Weights of a small transformer language model: MLP 512 tanh GELU, a variant of SOAP for these matrices.
Each number is 128 + 24 x the weight over its row's rms, rounded and kept within 0 to 255. Layers, rows and columns count from 0. Numbers have three digits each. The size before them is the row's rms in percent of the matrix's.

# up: layer 3 MLP up, 512x64, rms 0.284, rows 300-399, columns 0-63
# down: layer 3 MLP down (transposed), 512x64, rms 0.258, rows 300-399, columns 0-63
up300 080:132154105131098077135136141125118107110104129157160146152161141127148071147107168102143156122077129109136090132139152089114152168157116148153125125161108132120064113101111134116138120135123133
down300 076:098164147146144167152144178125162143132124103147118128147114177142121084132157095157124110103170133135144120160134105128111145129111110124142088155162083141104130093087152114143115165110116111
up301 120:155134106075151141129126160116137125166062115146145113121107127076133113137180148154138128156111097130106117105171123071131114118119166166110155143125160146110148136108135143142148146117123126
down301 115:149089137110131114169167124124119109095117128110085114138092144081203120157155143141124094096133118110118134105123153124113135126130110135129112122107116122134152168171119126159109181144115162
up302 083:129105119102126134122161173161125157115133117126160163105135130105102144156097185134166119142115151118131104143135151144130125089104170116101080135122096105154124133174106149095121111135088159
down302 090:165138149177106143134119172116124147139142161125114149153160174172129167134165139121121186141137093122121195096132127135136157170108146135140114109152123155128163128128124147157121135129135132
up303 097:158131090158132132106091145113103112129137145135095150140155109154138117155104152106108119124174150130142126127108074165094140083129107172127125111112143129113104161145183146102151129078137130
down303 094:078127149121084166134122126122124135092117137155173098111137122133119104146119138139127096129143092113188108128085151157177102154115163144137108135144164132150097115088115160129148117106151121
up304 092:120151120165128129083139167129113138086130115122127122130120159105124087106143093114110139120095127105094150127114100187087159098111171111152107126111135103115110131133153181099153154145118153
down304 091:074143138176111164121144183134129135100103100129110114124123132128132128122145102126106103129120115131124116138109102181089143177087141093150083147108112168153127139097108153155121154151128133
up305 081:134177112133079124144142143138104147119104110146101137110164096118135119103159075118133147118135148117174129099123134116097125176109150116128106149165133170130106118106090157179131104093113127
down305 082:157125141107119124093146130163125126116147127176145167097181147144086138123117070146154097115125124130132091118108121150161113145147116137104131083143156123139098121117103092122119115189143108
up306 100:114134112115103126182107159098139114120140106154145121141142126118189167105124120113109155116147169162101169170125101125122122125083061124106117135111113114161097099128115139123137128100149125
down306 081:114142158149183128127167111149156129128126121130074138156100090142153130132135131141126177112141129111158151127134134130088128130133152072095136084124120138137102137089134083108120136107116071
up307 096:142103079127147149131111120125121094155170103097133123115093140161131136138146098122116089128136147106148168129115128145137149138131110131125130105171078096088093077151097092155097134148137154
down307 106:079157118118118152187099122136102129141117130102090091124147127166132153159109162141103099106105148083133116108154106134111134121102107127134164162132110136155148135114125147130148100105185161
up308 141:156138151166130122098074114174181132165144109108104147134129142129079122095108115128140149116109120127150128100150108081161123160151147128130110132103082131103128119119115109084117098163137129
down308 132:156130103147150105118140118107147125114154163135126111140110113097136091152152172163139109135092136155121093096098120166130167153107118132117119083158190092094152125144102123124134153102128158
up309 083:128122092130138114144154116106116137134128135128126146079089111153111110109091130137119114111076137168075166152153145145147095104112118149137114141134172103125102144101114157079139163085126103
down309 081:132173158162123105143146151131122148154107109132135152116153134133170156159139105195110105144151140127133142178129153121141130144154125130097134161151118124092095136067141135168157145120158132
up310 101:119165089145107110115141123144153120156123111131126098145114121131151163145133068105124149084091123171106164095112090115096160143112160152146136144153106102098127125143131163117146109115173155
down310 094:090112092118084137137167138122132182165122131142104137093088116137143179151130133097108147091133138156136140124114167102107120162144120120162117106073110144127129129141116095112123107164102142
up311 046:178134146086125131096093106122134093124129111126128093107125115106154150145144132155145075138112116118103135139169082112114162135156159134160101144109131155171129123145128141089122132156068137
down311 060:152133174135153139155158122109132153118156149152136159157137159117130157152146129102146156145098123129145154146128138160138092125135129175153133159152151168157162144164165124154197133137133137
up312 103:128137141145110114111100156126137092121122134081155138153117128125153154136167186127111138067137125125112151135170138117075125115186125130083132147126104168133129106111153130164132115150150104
down312 107:135152112107150165153128113124152156126153072142114145091140117145142120121119063129134115110145131090071083122121135117146121151119128102102106106134157098088130093127107146098165130135153158
up313 102:093109114109118154139117127115102185148134105120133170166129135139126129099119130120119109120157062072090126120153110105149147129109173155076113095108128134114094129134146115126134161150127106
down313 092:119137129150121130131147149120120123144134111102093077114199114115127108131122089106128131117131131112064124140129110089136137116117158213096124122107147137126097132129108153101107134160103143
up314 127:141150076067124101141145115108158126176121130130112149168112121120129121134150121102125150081102159118162094111154129073129121130154126158123126183126174125109142143134138151157140134125112155
down314 134:168086142122154111114116114147147131144077126129115127122126073111147090156146202125167138143128102097129117138128117110122110152173109101128137102121083140102179135126128130152117120147101138
up315 097:134169116165119114156129125170100132123098107140082131127145117121124144148124154157164106111082144112138103153109117122108171160132075167115138128106132144149145140093137130130111089184128166
down315 105:127131138135160100121083132102100129136119163106072151102114119102135147124146127113117081119150124120165136121099079126115096104135119093132103110089056117097113125155141137154122152095136134
up316 094:102113167157106119117136135132146155146106130126163088123144099145143156174128157118143107115114128144159109175131110095113112169151072092099189117122137120103101130162120123117135127102125158
down316 093:148153086067120138113114143113155169148109128139156194113160135165175116107121120131120160147172134107095139118148109144133177114082123135160112127131136132120138144143107144108117128148102127
up317 103:109155103118170129112133108101107140153087148125114151131115143100169095142123157125133089161123126128109101130163102150187144128140126202097151142099118112115112105109132152168137137126132099
down317 105:139099145128147145146101096122116110140143136086134142103125101139174114117137120167114094170165079134121152099115131159153139119127133122150149167111142098124163110125141151147082105169089169
up318 104:146127116113169083158136127144073094119124115092112116120153134155146151134088156154113181078156128122103117104134109102104125101148139140110181112094109124137128148140123083140145103142131128
down318 107:139159149113129153105118119118170165136140105092117126124115137120172151159144097144074097128118136108114165126140088108166115119102080138136158153110105171110148127122155154148092152110134162
up319 146:104138079151100135129129112165111123110099134154140156134098110141147126127101167105083132146142114144150152132143100157126117154102092117098137137119160127135081190110091174131138165099127126
down319 155:115131103149161124167125109090105131111150131139155128145137131117152119136136093169143136139084085117115153078123140137148171167121123145100132077133165113080115110116096120153082159124125125
up320 123:129117114110099148114135120128140075160135106135142174108088105072094089138145134156090098135131109155129109133160164111125131155104130122147142137171102129122141112153136138140095089156106171
down320 103:159161111141160099121095132140113166154138181178162116153117093141140133151117106176098128088119125148126132116127132124129159097116140150095154121145117090080105096172118122127117128117153117
up321 098:146146126143145121086133112144170122138149119140126093165125157136126114127128135116173115131084167122101120125151148098141156111156134114137110108135101078092154070098180142096122128113138167
down321 085:088107095098096099144110121137098090084118122103117180170099147123128128085124105091148135125143128107106107170123131151130135109130141109153184108158138127119123174104121130115143125100152106
up322 082:150122219117138114135113088165125111157135135124118150170140155167121136121125099112068174102136136104105129118118143130127119107130140145143111094137117116142112166152145131150131130150171146
down322 080:158122204112153144138129149169132141102131130175130143122123121085145121125130133120090117138122135136059117144129146109154151131114150104104118119122121138128141174126069141117093101167124106
up323 075:151133096144164114089126120092180138140128094132118128066130113110109132093097147134149130167107157140141106158142102127099105081112130123138183168138134137145139149130133149083126152149120121
down323 076:088128080138150137177146132108128168135121095128110135115138144137135112086095140169135095146122100096173131118083166139119118141095141138146095130117070130093126108127159141154120148107145134
up324 098:125100131117142152139104134122129131092120171162127130123115083115060140102169126101110133166122151145104145122162168126101143125132152140136055155163132133113108106114115101137119162140152130
down324 099:128160120084106123100134108106110168134114129118129173129122141117135110139143121157113123146119103165099142170111111122173097134097124196143183164109145117116145158140085130118132127136173136
up325 093:125132133143060163097096106117126143196105131150143166121128145140129125103136116137121104133151106137132147117120187129166143142128153105108124117122135116090122064119153136152110099112129092
down325 092:081089097127076122116098133169131105140123146140158125114145128124129094141138087149147112105088130152143090115140170091065118097120147155115151132115138157142113142122150175127137125107117142
up326 107:161145097118087133165140107135154107104128123138137154149127141102169097128133171077145135134141143118127096083152121107114150103096150144109120087146167148101134147117136181142129138100156161
down326 101:129133135079119118166117111107098108137130115159143123139138136116177079166158152154128147158112145125123135148116138093142098126114127113185132135127146129136155202141122127135105186131098139
up327 102:135150114147097112126122136105106087137098098111084109103079114098143116157162109124129108140160152151183130103116166128094105109142157133130099162129139150132113135092080145129137095132095110
down327 087:143130130108149112154104092116142158124147089116185163141157140124125093149147098151153102104094102143113139158121117098095173133113099149141187127153112093107108126120161096126100137123139126
up328 116:109146116178157134072102096177132102118112129119116132106139137142142150114113112125151095164157120122142116118130160136129147124123091138127175136124105160149120146169105168085164172129160121
down328 128:154156129126188128136125140194130114115145158106124107140120130151108129130097078114156123143110121133144099138131103132143154119163131146092148110119141116111122136079094122158126185145073142
up329 123:121139139103171098114153164124140125117158158121140089150162111142149130125114100138122151090099114143144165138139135121101117128133147130128136122114032103147085137145142129079104130094134128
down329 111:158135144126133103105133119144132136091121182103101126110129113124105074123137143128151138125099150173166157141175119140154128097150127136095173092139098147155106121153119139178087120115112150
up330 092:136101137145111120177152171125112151163143159150114140131131129102122145101112137129140134177117085143079135177150138124145168126136120124145145153114108139132091145076146157083102132134086124
down330 099:124121130131177126133172145091119182171144165132119113145112143127149107142151097147128190140158160136154136150111139138094157149173130167100116131111108106116133142107107105172135130147139126
up331 117:103124099071076133124115124169132104123099127087112135142169147138155138113172155132097120128141105143128125119145124106137085124085114178164109117116111134125089117158091165142137155132117124
down331 113:127144120142103148136145138112076105144123125140125116116153113100100112165121105101137167161120137134128092131132072128110137112129144082119127113152173118100110128161128160089135156073071126
up332 090:134079112164112138131146140089074077133116114149122110109128117157143118129153131151171130175120130127148130151115111154127133083117111147133162102163078137135111173113107155151100131155142108
down332 080:115105143147152109160124113113131084094140144207145145112101090135099110135159152132077166139132082143102132115149145127142133093102138112181116105137132120153112127137128141127159146141124102
up333 115:117131153111118116153126103102147055156149126166123150083095156125147128124121136126149142117117092124117101157133110104126165138136098161089154100132129134081136165096120136148101102171113110
down333 107:107128145084098137135160128117099081162112134107150122104082127112156128169144148140140152146112072111107106140143148152080174131145123120120099140147168097117172163138126127124132107142105130
up334 101:139109150148121147169138131179112152140137129116145119157142111123117151119121124122108156120122133067132084152138134154170178097133116127123066110111086117094137155167136133133127177136141151
down334 101:123150102119132111142139120101170131130119076121127130100180124140163112145147116110125137132132083131128129117152115076097099176150113142145163078133127140136083107081128130142117097144153091
up335 107:184133166103111123123120151171182097134133099092130116134088135118134092125204122127130104139155095138123119136148122101124149145168136111103101130170144118102161133127122131119119116121098141
down335 115:149088127109149154180115162121144165124132125150146191138148128161105150101181148122159135152134120143127110144104135138163150118156114135170130099119106100132130182133132092143155145152139115
up336 120:113135106095175120118105142132142110148110145099122113152136165086086104096108110138111140125140133114086119114127162084136130121128130137078113157085130095122108142178116128146144146105145189
down336 120:139130115159118132157143143062141156112128158125108099128117122104126129123156121144145215071103128143124145121136124144146080132131124131121103134163113149092084118137088139149124115112137151
up337 099:138138148139134139121120146136114112136128111109115139092097089131156106184109110156151108086093101172170172141122104097139092133149142108107128130156151130122097106126089127103091148151163095
down337 117:106098130148107130167115152088172143084175109137087148112103134137120141107161129076127089108108167127116128110117137151142121139144136099114105094101124143152099140114135134094157153105083114
up338 102:105094133110112138173103125125142138137107159122077165138106145129123186104122166076129135178108110148123096138125110108158155127136144124115146134159100106145129141124097157153159162104144101
down338 088:099117144131102153138157120125154159120123088148147125182135177137078161067142125124121119171149119141104203132145125147140131127134128156148152152147119091142131152119118136137118126149099134
up339 090:162137114115174114128132128103157098167142154061131130080141128134141163099106149127118126129146178107166130146150161085114116124109126150110110119114135134115124145099078156112100154103126148
down339 108:113121139145101133137094163158096143109133135180159116137121126124121105169168114105135142091122059145082135093124130116116143129139121099127141141119128159144128102162168111127132108191109114
up340 091:098137135163143135153143130141112107132134155135148116116141116158145129119127134133146154086078155142106177145065113135133137108133114117118122160126158102104116120067134153119079121172174104
down340 081:104140130175157140135139160132117133156168095133131122134138149123127148165172172112123135147090115164132180119101106115100146130143125089173149165135147132120144111097137165158107152133157095
up341 108:121138109114147116133075130117145105189120120141129156108156168106136136131161143168169130101145118122115098107116120150184134119118166117141105123105126133153150138179123095100100117174097135
down341 100:104127117141121127161107173140143133085127152139134140096125129103160093182163128144112168130143106177125137081092135121094137129095124149112101113153113143169087137154146156125127096133156127
up342 166:129137121098111089154092141126079150125106147091132156123123113147114148096154148128081156128102146098142158114193174108113109112111129115149115106125099082148137128143158129117133118174116144
down342 167:138151158122112153135125135174132095143118119184124133111121119151112176092078146063142124150142153142149111167129105108115103121145104121139147145113076109143143155111163127137165144119144125
up343 091:165157096078146141125131123145135108134100120091106159150152136108127140117123107142130133129136130126110094122166143105136124100086151167158146151137158159108125128189086143112087095172117148
down343 081:168136094127111136164169123131090159128164153119122143127110078087114112127138143126153129167140115177122151125144163144128147147079122133104157139148111134127113163063122105149137122117109158
up344 176:160097113148095159130090131124122149177115123147138077126095161165153115136159099141110100119141133097166136089124090141094119122124147138122094126103103117133120097082138117144137145126180139
down344 140:139132111135153129141091124146123149143148163150127129147119168146159139167151099167122155138114124123139167084123094160115191160092103168084127114156136125116131118098089108111121131102152120
up345 130:146150150169111096165134098145099110097148138077158099135138121126158123111127130136102137095121148137121147152160123157134121097143090117119148141138144110140084134134191137114104110134136195
down345 109:122131169128132150113141132112104154138120137153062142124171117161142185149147132126108127132138175141084117171111107104123148130137107138142091129113114130134114124150071126133157151169169120
up346 099:133115130129135146130129168145099128157143142106149119129156085158098138120085085153187123136082095145093149133117126124126107126105132147099154143094114157111124162155100104113138164159159094
down346 084:141154170135137139121164104126108124118150102102131142144084136117095113105113155130165122149104066077111126085154163145123137147144133104096143114106131098122160094108102103132155111153123091
up347 127:132137108106146114124122109103074124114111169119098124132140130122103130112140155134090135138106170101162154117150082156109085110105162128116174178174144132110129143164149147145105159110121132
down347 128:113117125106121104134144134123125161161111101145138183155094144102131120111168109136098104120174149158102125073130084140111144104105178115138128144107143165134139097135135167122164149117107103
up348 099:120124085160132150120112121178124140117158178107105197162119105129139107153109099121136122155160123131155087118101154167100122157149080112134135137104109124106122092117127128144125154122138155
down348 113:170103103139121127140112170119154114116147138133142105121102107151068142123109107129093143142131127137110167172105148150159109092142128107122092120117141160164097158129128121093111126167088082
up349 101:155135113135094124176079163134104099131086141129089124106153102122085139083126134115119153101179150123132113169188118143134135110111144131118131125158126135134153095124139118148123078134148128
down349 111:109127136136097088168133143136116114078133162121124129093126114164183198106113099090154126103133147131104146141158152092153125149102123097126130115127115142148130137116138136091151140161155152
up350 094:122110104089128136123127123161111172178123127141116151157126097134131092163138167101121102125151141122184112097136063164155144136158132122130112120099107148112107160104114109127144092126155109
down350 087:137069145142116144156142126105163096120124129133120096151162170128122153133141094129170122116142144129103179122149123136124154164086154124118129157150129120122127094141094163176134118094130179
up351 102:140103112140107174144130112109118156134132117148102129117104209174135161096126123132132121069137102126101155125142128097157150141142160166131147110112113142130125076127169126130147149097125128
down351 099:127127098137081098115177083147085124105124152156108126089118137132118129130148108137145066120118138156103107091094114135106152127107108120116156115142101152079130147139112149112110152111081139
up352 075:104109134142186144097115164151131118160121131123145144158144140111131143177131088132121141087143101075104117115091139151157142164174130115102125105112108108142141127139103121095147144151176134
down352 067:132123126110080098116148132089081143093082105121148152169167134049119122171167144128126164125152132102116133113095124130122098134168153131133105110094132127127144124121114132115142129114119119
up353 103:140152109140127136120127122167104168167152161160103144165129133143135139108095115103167178108117119101148118121133113163109117180093097135118141138153130152112087160111081130138146138093098123
down353 114:124113179130156172122143140125136164132142116109182106160115149144130117163118078152119148106111148081154117140159120168141106160132115167123119141137145115137118180082122134127153102147108115
up354 060:153112167104108119112129132099154152123122096141139110126127138119154147145127172088146079125109127156133099135084096131106115150160127096123103147155135173120068127139131141137107101100186140
down354 071:129118080177117179126141100175178111143137146138107126138152141123154154112082110142112120157155098132124142147165159094118132102127120137103139121128119089113185107119128093139154136111109141
up355 092:134107128144100118085176094167176109134152121151107149131131127136117151135088132109131118156081093108137119122147138136132125171122155139099174143118100113136123135141118167199127116123156153
down355 085:171138103117099110147138168130116092171112113145126144124122144098128124120179098129068144135080125131093165094109139139153097156143165162150137174132134132117132137137088129146118139154139139
up356 099:123114073141126126148068106129147100149117139161167165107139157133098134108161163146138149131097103132057134131074125136143132151126139157100093128130136149150117103143147148114143129150138133
down356 093:107131122131114127162121099115131110107123114099186136097146118141111134097173115148080180119097178137165153165146128138123089135129095110141138155148154139156114078144141143126133133156135151
up357 100:149120132145093149075111149187090147105173110151115125149162128134079122124112131132140166115129155152109129110137124111152114093155132163147124074077107143102133104114108108119134126131114147
down357 106:156129137130092166119127112135120074109116138070095130138143100110118123084117113125097081120136146176141132110120137093081109158122130124132118112109133160110105122117136148115104132073082147
up358 098:127126133141117084127130088115102151140155087137134174153134136117122134138120105139096168094141098085127150169122127071126119177114114112113072096135140125144136108164145158136127169119133117
down358 108:166111117154129104136119120111109124153145127156132140134172168108140121176126154156157143126160119106100140147119130099136147171105132129134120100173162120137147166090110138129131151205160137
up359 068:133117145139150144153139093131120119148183108113131117095131109123133090136109138114155115118137126114129159076136140125129173104150160131153049149133097107105104077127132151106142119179134117
down359 069:098134133157145123129152108157081158124157072135176141133146117134144089131136145089162142144134105137132142117124150078093130146136098132148117133168104145092089126099134135123080105136092126
up360 106:158139148116138122082157076127166133105149143149131132143128092103128174123143173126125114134069105150159132098153149165127075171152115103124117111102140125120101118138118118127122155135116092
down360 099:124120110139112133083129120096142083141106178126080140101100117113110136102161176124113141099124117136148131107118130185124133108156106142146115095160100133133106089111165091150110116104095129
up361 077:140114149132140104112101153157116157144105162130129094144078164143135099133164097143091119127114089097148107140162140162116151143148125141142136112109135108170122148143152088149145122119193160
down361 085:146196148169117123124116126114132144160136087082114115103136146130133108130138113133122092164147158133143111094158112100142109116123123092119093151102131150139129159099155148152144085119136187
up362 107:099141140123136175096093149103168163127150132140089129110119139128151143086181112126136107127129117100112184104155130172096110136154124082124103157132119097144114122105109135123131142115129176
down362 095:113160109148163123134173116110120115139118126075117152143126158125177160125119090176133131109134089113130113103076112151100134121107103112095130105098125122075127136151121150146117136121143181
up363 084:090122125161132173140128164115134081135089091107124123129089136094141120116121169128076098111141138108140126093163135123139162079087159126134150137174135115119102121135117134111120131081136123
down363 091:153109124140079092144082135114121112119143211172108122098137134117100116130132107149178107107111096132148121147127143140141080125146125122095113111128122113131112122114113136123087076136143146
up364 112:125139139143153085126136120104100158150090148144100178087084132144132168080166119175125133136165098144123115145169118119121146154122112149139124127163141110132130096137126131149125096121074130
down364 123:102118164136139124143116137194080128166108115114157106111136134150133149079125179106169087129123129091112106143081133141114121104153138147139128118152114087131137150117129143120154137169122095
up365 121:176106169136172138137139093099115091132093150126121146131106130116136159111113119138125158126122158192085170110167118143127142128138126162132112101167117104127102121103100142141095128134107167
down365 126:125178099160154145135126181120145107146141132115116111127117094153155147134102138123128163130116124120150086166133137151122155141121146104121128074117127144194105094144091111092149153136093142
up366 089:152111146136116128103119181149143073155167134121099125135130158112140111115143115125164183092171112122158138109147092129130102138153155105131117124108142133117176108169130128087111085115119113
down366 088:102115127103138129148099147130185136093121148156139149181149154131132119164149158103149119129150106159162139197112096163132128109145126124171152128143123139131100143140098144149086114115134148
up367 104:110121106111134099085081103112109144140120156158122119101146136182088130072143168129122143157107114102093123135144131145133122092118117124134126150149169104125112117152122086086124141148124078
down367 095:121131124116098092150132146117124109141092137093119121128120103123119142105135092107103145124128103091118151178124120125134079135147114119118030160116088082146127154118134130107107146102126121
up368 072:106174152146135117142144100122114146107138128155106176131084097144125112155116152106112145136094178114135136139130135154130146091121106162106101146146177173174151101121125161119092106124123105
down368 067:131140123137124146130127161137123150163118133148187187140134154167150144127138098130086136128147074108103176130134096157141136168177111122134144116133126125141128133138165108175130166107129142
up369 092:134124152130122126114104118127096127130122119164140094115154106095147138183124131175123184133110154145135106118134132117154126087127139151148162149102106115123142168104108130122121146219109127
down369 094:126094104122097143115132124136075108087148152095136111087119112168136166147093107183102125142111163135161141120122124127132113103110116131128110147097073123139161111114093108131108101170126124
up370 116:125141109135119153138105152112089136138126182098093094094122139130135114094142149110101194140110125135138116114161092145130123101117092137134119110113117071150142136117107160110132159078094142
down370 103:133138093137136138122138144142125125125118073131130166161173095137127108121135121122151090118174129147098119099095158125117168090172133141127129113098139132138133151113163101125144148189074121
up371 068:148162101161100138123129129138109169139128119160144124180111137176134099103136145127129166130132091137093168147131122138102153143139151120102180091135108127151111158103149103101132186122144141
down371 064:147078129086099112107147100137158098104129121109114145164109142077118129105111133092104093102146150120127144143155126093126126188144149116180125098126127146133128124100173139096150106116133116
up372 090:101121151111177126117153119149117133160161108121125129117144116145163143119164111132189116159123189166096167121127126079148125138144143098098122098136133092121121140089122151165103129114123138
down372 107:141150171167127127137105102140124141090098126163124123151148151102132132163130099151085141156105118124218135129145116129135133142148099144147101155135148117107096135115146162165120134126132175
up373 084:122123104121097100156117115143131110070148090156132141087108132096150151165150147142108140156100048124136175128116123145130143140107117131109162100135127141143103172143095145134113132146114117
down373 083:100107097154126098119137109162112140080147151123173120105099119106159156129115105116140159146166127147114094142113151128125087121132103112105126103153084126165157127116086163174102102112130123
up374 102:142141197125126099090148094153089104124155145127148138171123146151130150141104107166140135165158103165129101118117150126141151123113117114113167084113164154139145130162089113144141135152132149
down374 097:156131180156163113131135100112130124084157117142118148126119151139132095107127074174153110140144144134135130099108135119133149126095131141117139156082155084122139121119140145114149097207141133
up375 090:100083085113125145161148124101134173138109144100137135131107156140109139126124109157102097084147141135142129097119136189120121126109131145114118155153103104134117073127135117152174179134146096
down375 085:145160148129139125128132112172134140103133152114103127152108116120101162166088128096133117158143123156131125152138128129128137124150102153128164196136132185155134190117119164112115108135080111
up376 091:134083114118140089150137137148087122144092099130121097119125133105131132126122102158145148149158101097153089156131167150104068150156120169105145109127117116161099136168091114146143137114107155
down376 094:148113101125120116076109149117123163167129138131069176121081130105112145106112110133114187123101127156121121097138095129145086134130144127108109120128082125109108122097136117139148108081120106
up377 122:153147066131131116145099119154145129144149134118105120134117122094116127116118181156148153111128068165105127121138104112145166155115095128120145129120177131101131100175121083114143112160151153
down377 116:168125090116110095169119106157101115133158118156103145110120101138139132140121124143168170126118115121168133125104087135127149097184118127112116146172117149084121121118152138131162165145085155
up378 126:120171138151092064111096135152090148150144148136125145137161097136109125129124070127161156140163135144120081132082157134096082111109121153104135123111127148104108149114104106129136138128115119
down378 139:122157106141102083105174116133136205161124126110105120136138173129121116115136130156170148077146168147120107133088148139117134135135139144134106134108128121066111133150125098130149098128137141
up379 104:156113113156141140122118128103136112127117102153100123117120140160155138122093124105113171157102139121113160157157105161108196128103168104109125074153153086123104132145102147113112145111093103
down379 099:148090135140122124159136160122152091116118122122172068134116145149129138129107159100142095133095128107104110164161163109127144163112152139168143116147128104154146099132096151133076095153096128
up380 109:131114137144136136104116114142125126106137126152123143153123094178125115102117088140131122150102156145169143137102142077149147160186140133147124102130146153085128113139127097151083186087122155
down380 089:112148111127181144136148143157117105117124112143160133135109102118133096099064103081101133162148146150139118178077091108088150127129119145122152119116123128135093111128153141140102149145154098
up381 121:145145132130125087138105134186115133136138113131104135171130107104109142145141092141139144079126145186113112125118114102116124157147133147151150145128155171109123125115154059180114115114096115
down381 121:106086093085111158131136158163136172146135107144114110119139129137160109115133141122117079125137130150123140129081129145100118148143153147159151102110120100122082157174071100150101113125117119
up382 081:121153130161127105168124149129104147123126121164129139124106120177101079134135115136118139130102125139132130158115113097132168161099073167108145118162171093127096092126112119178125118115098159
down382 089:123126129100139142145106149128128099167124138145148139134143147131139181109140128115146114111123117129105108182092110142135119107116107149145147149116204090117125109172117112176152180143155095
up383 105:172132163135117139095152112131124071120129100117118162151111101116091114107134123143110088102163121162145098085115121129156135118162148131116139109184095165117144099150115132169133130151157129
down383 098:172157150143119102076132095128130093103107176143123115089113137132141131103085109169105089109152136141117142079116133126124087125103121136105125117109125111090146150120125160124116150143184129
up384 102:166096144137146095118132154123108128098152139083139144155099107144160109120116115112145196070140133142101163104119174118110129086127144102102160146110154114142163141137131127113128114161119117
down384 105:142133140134113174082154116112135108101132142128125127159185143157141157118142156135136131143088125120091142064147130146130146149120121167149175143140154175163137150153158147094126116138147137
up385 099:125127107094103126109121120124101115145134106161135140155127126093100128101140127184118093136095115138201124100104122121136145149141169078139100129107103182122105147111143099161143130121152103
down385 089:120157102122150114140122146119100123093151140102137146114132138066081142089117142169115139127073103099164143137165151152146149095116150119117139121090158097132077137110132126128150116157152134
up386 074:127120109161138140137124158080140123115138139138126151096120061117097164158121124154106113105138178153174150099152137112173149100109142139113097135152113093123126135124096152129130164164149114
down386 068:131117102087126160137154148153147143099159171105117167130111134145136115122101137160124124153132143147144143171124153111161082116101166107095139108177151126122125156167117136128195139129144129
up387 101:128128122141127150156106127167107127146115182149085090130115090112121161126161136182130127133109130175143111160118131149154116156158102120121102145088117131097129095115120074149108168122115133
down387 114:168101137160094136115118118120127121136169169125102127125165135164106129128083132130099100129171153132134080100161125096101119137108126104106095115112092174167091152141112141134129137164128112
up388 094:122085119086121148117142152137131131128081088138147192161141123102105133140110123173142129131118131134133142152132132147101113121116105183110141100101116146091151121120089139170116127139128065
down388 090:158190146119121118116138122155132105117101148157125086141151125097119113155126108160087089124130139156136130152150080107135154128098087133129111132122158125129127155105150183125084097087129125
up389 078:124129129082132169143125106145127119180147131138123114164109090112122133111125084115131148129113111196120114086116129093189176125149125127130121098146117125107138111139109143097119095119117084
down389 072:102138174123139183160175128122145139158107108130160113143155108114131145136124125145148130117124098148162146058169105124136147131119118133100075130148116108126137101132156180143125157101119127
up390 128:154091119177089120082143139134130163133148162170123120121126112136100126127123145188114136115132120130090138121169192114143119129111114096139111099108102133118145123141155151098125101103137175
down390 127:104127083137169159116138132111137112167116098091160172148154097141134146071120136115158137109084137113114104135147105147149119130155128175177112124128168110139142143134115107145098137160134109
up391 070:167143159136122122139115147150150130111098118122152138113112113172114127089112126074138097114117169086132127092147130125110135091151100112109144115152119101156107150100173147116087131095123184
down391 081:161091170134127134128157112109145128133121153133141125127074175125132169098139137156133101115154119145139084081161115109147162151151132127173148132116082113114118105116132120128139169078146134
up392 089:165141148112120117129104104153092140175145131125104113094161111159092112119135137105128166133089145114138117158164101160119126105104147155172127143090106145104148142171083134107151111091121126
down392 091:097146172131112146154156119159125112124095126137103139134128092132126177129139169131143088099119072105138166091125150096116122177094120126125146124128155128098139098140108145108111100098088149
up393 115:125156146169096157156131093127139135098128070158128107129134108145150124145122084117143110120111175149174138147106147130107183142154143119106127125130113095078144102103164113109109157120115125
down393 105:104121134155119148166143122089139135092111122118149129126138129172137159087128079096103156112134138127090142119130133104130123120116147124143141129157105174181109135199148133129071147143124127
up394 113:144072160144167070128143110159135096122102118106148125116153120128081156099091149127131152126141131124106119142153113081138107062147121147136157122142135121118081133140160122138116120130139161
down394 105:157139150155131153105143127146121128106149100141101127140152131113141089161146114177140144112116159131157135107155127130184184112126113183115135086129151129131126093133121125140103083126084166
up395 090:147101162105116121125124101117156152151111133159169118109159139118153152150130149142106118124085116116129105104146138132194121143142172115154172119126160159102071117118121116143151131156177135
down395 086:132099106082139150120127124110159140143143120158119140147085115093126143112133156152088145124125127132139116178178113133176166106115157117176109104100176185126114140117123150111124124141122115
up396 109:074117154097079126107102150143123113170149130123135094147088093118147145160147152118102117104122108161127151104096121120140139165113137086099146113110099151093124140115078094152146118139130132
down396 107:119153148115144137134168124129130151137072110122107140110163107203129087093114148121106130137174146099156116122186113137121123108143136140138125120130131129187138144151121111096124141093127159
up397 090:137127130123113135104099118115155108129125136143118080135138114142118150138093143125111092110157134094155117131119159130104139117111130141116157162142050109122213144139140181154107147126140116
down397 078:158098134145155138137105084118137092136134133107132162150142148127111119147153131164137138122129174082147167126129118143174077128125147119118085114103162156140078124145127114155103131091155093
up398 125:129090142129119170105102122121122169175121105118159146155148091157135139125089084151103097102113124135128120132138125134141115157179184100149137146124132127137122092138131090127123181108156143
down398 103:120121113135139130136088124089151111126131113121152137123143147165106094104088132143150129096112161095123101127144132134161083095151142087128189113119118131148159131127125109185107165109078135
up399 099:163091094122080125146113108160135123139132114135176128117169121113134135092102129081150133154112144125116100130102106135152136154135130159121125135184153132162161147136162156140145147137187106
down399 100:132122152118049126129107127136135111089108080086096125114123121118090129123099149080098135129117124089139135124155136112122118104080111131148120124135110128156170126069132127112101119136093112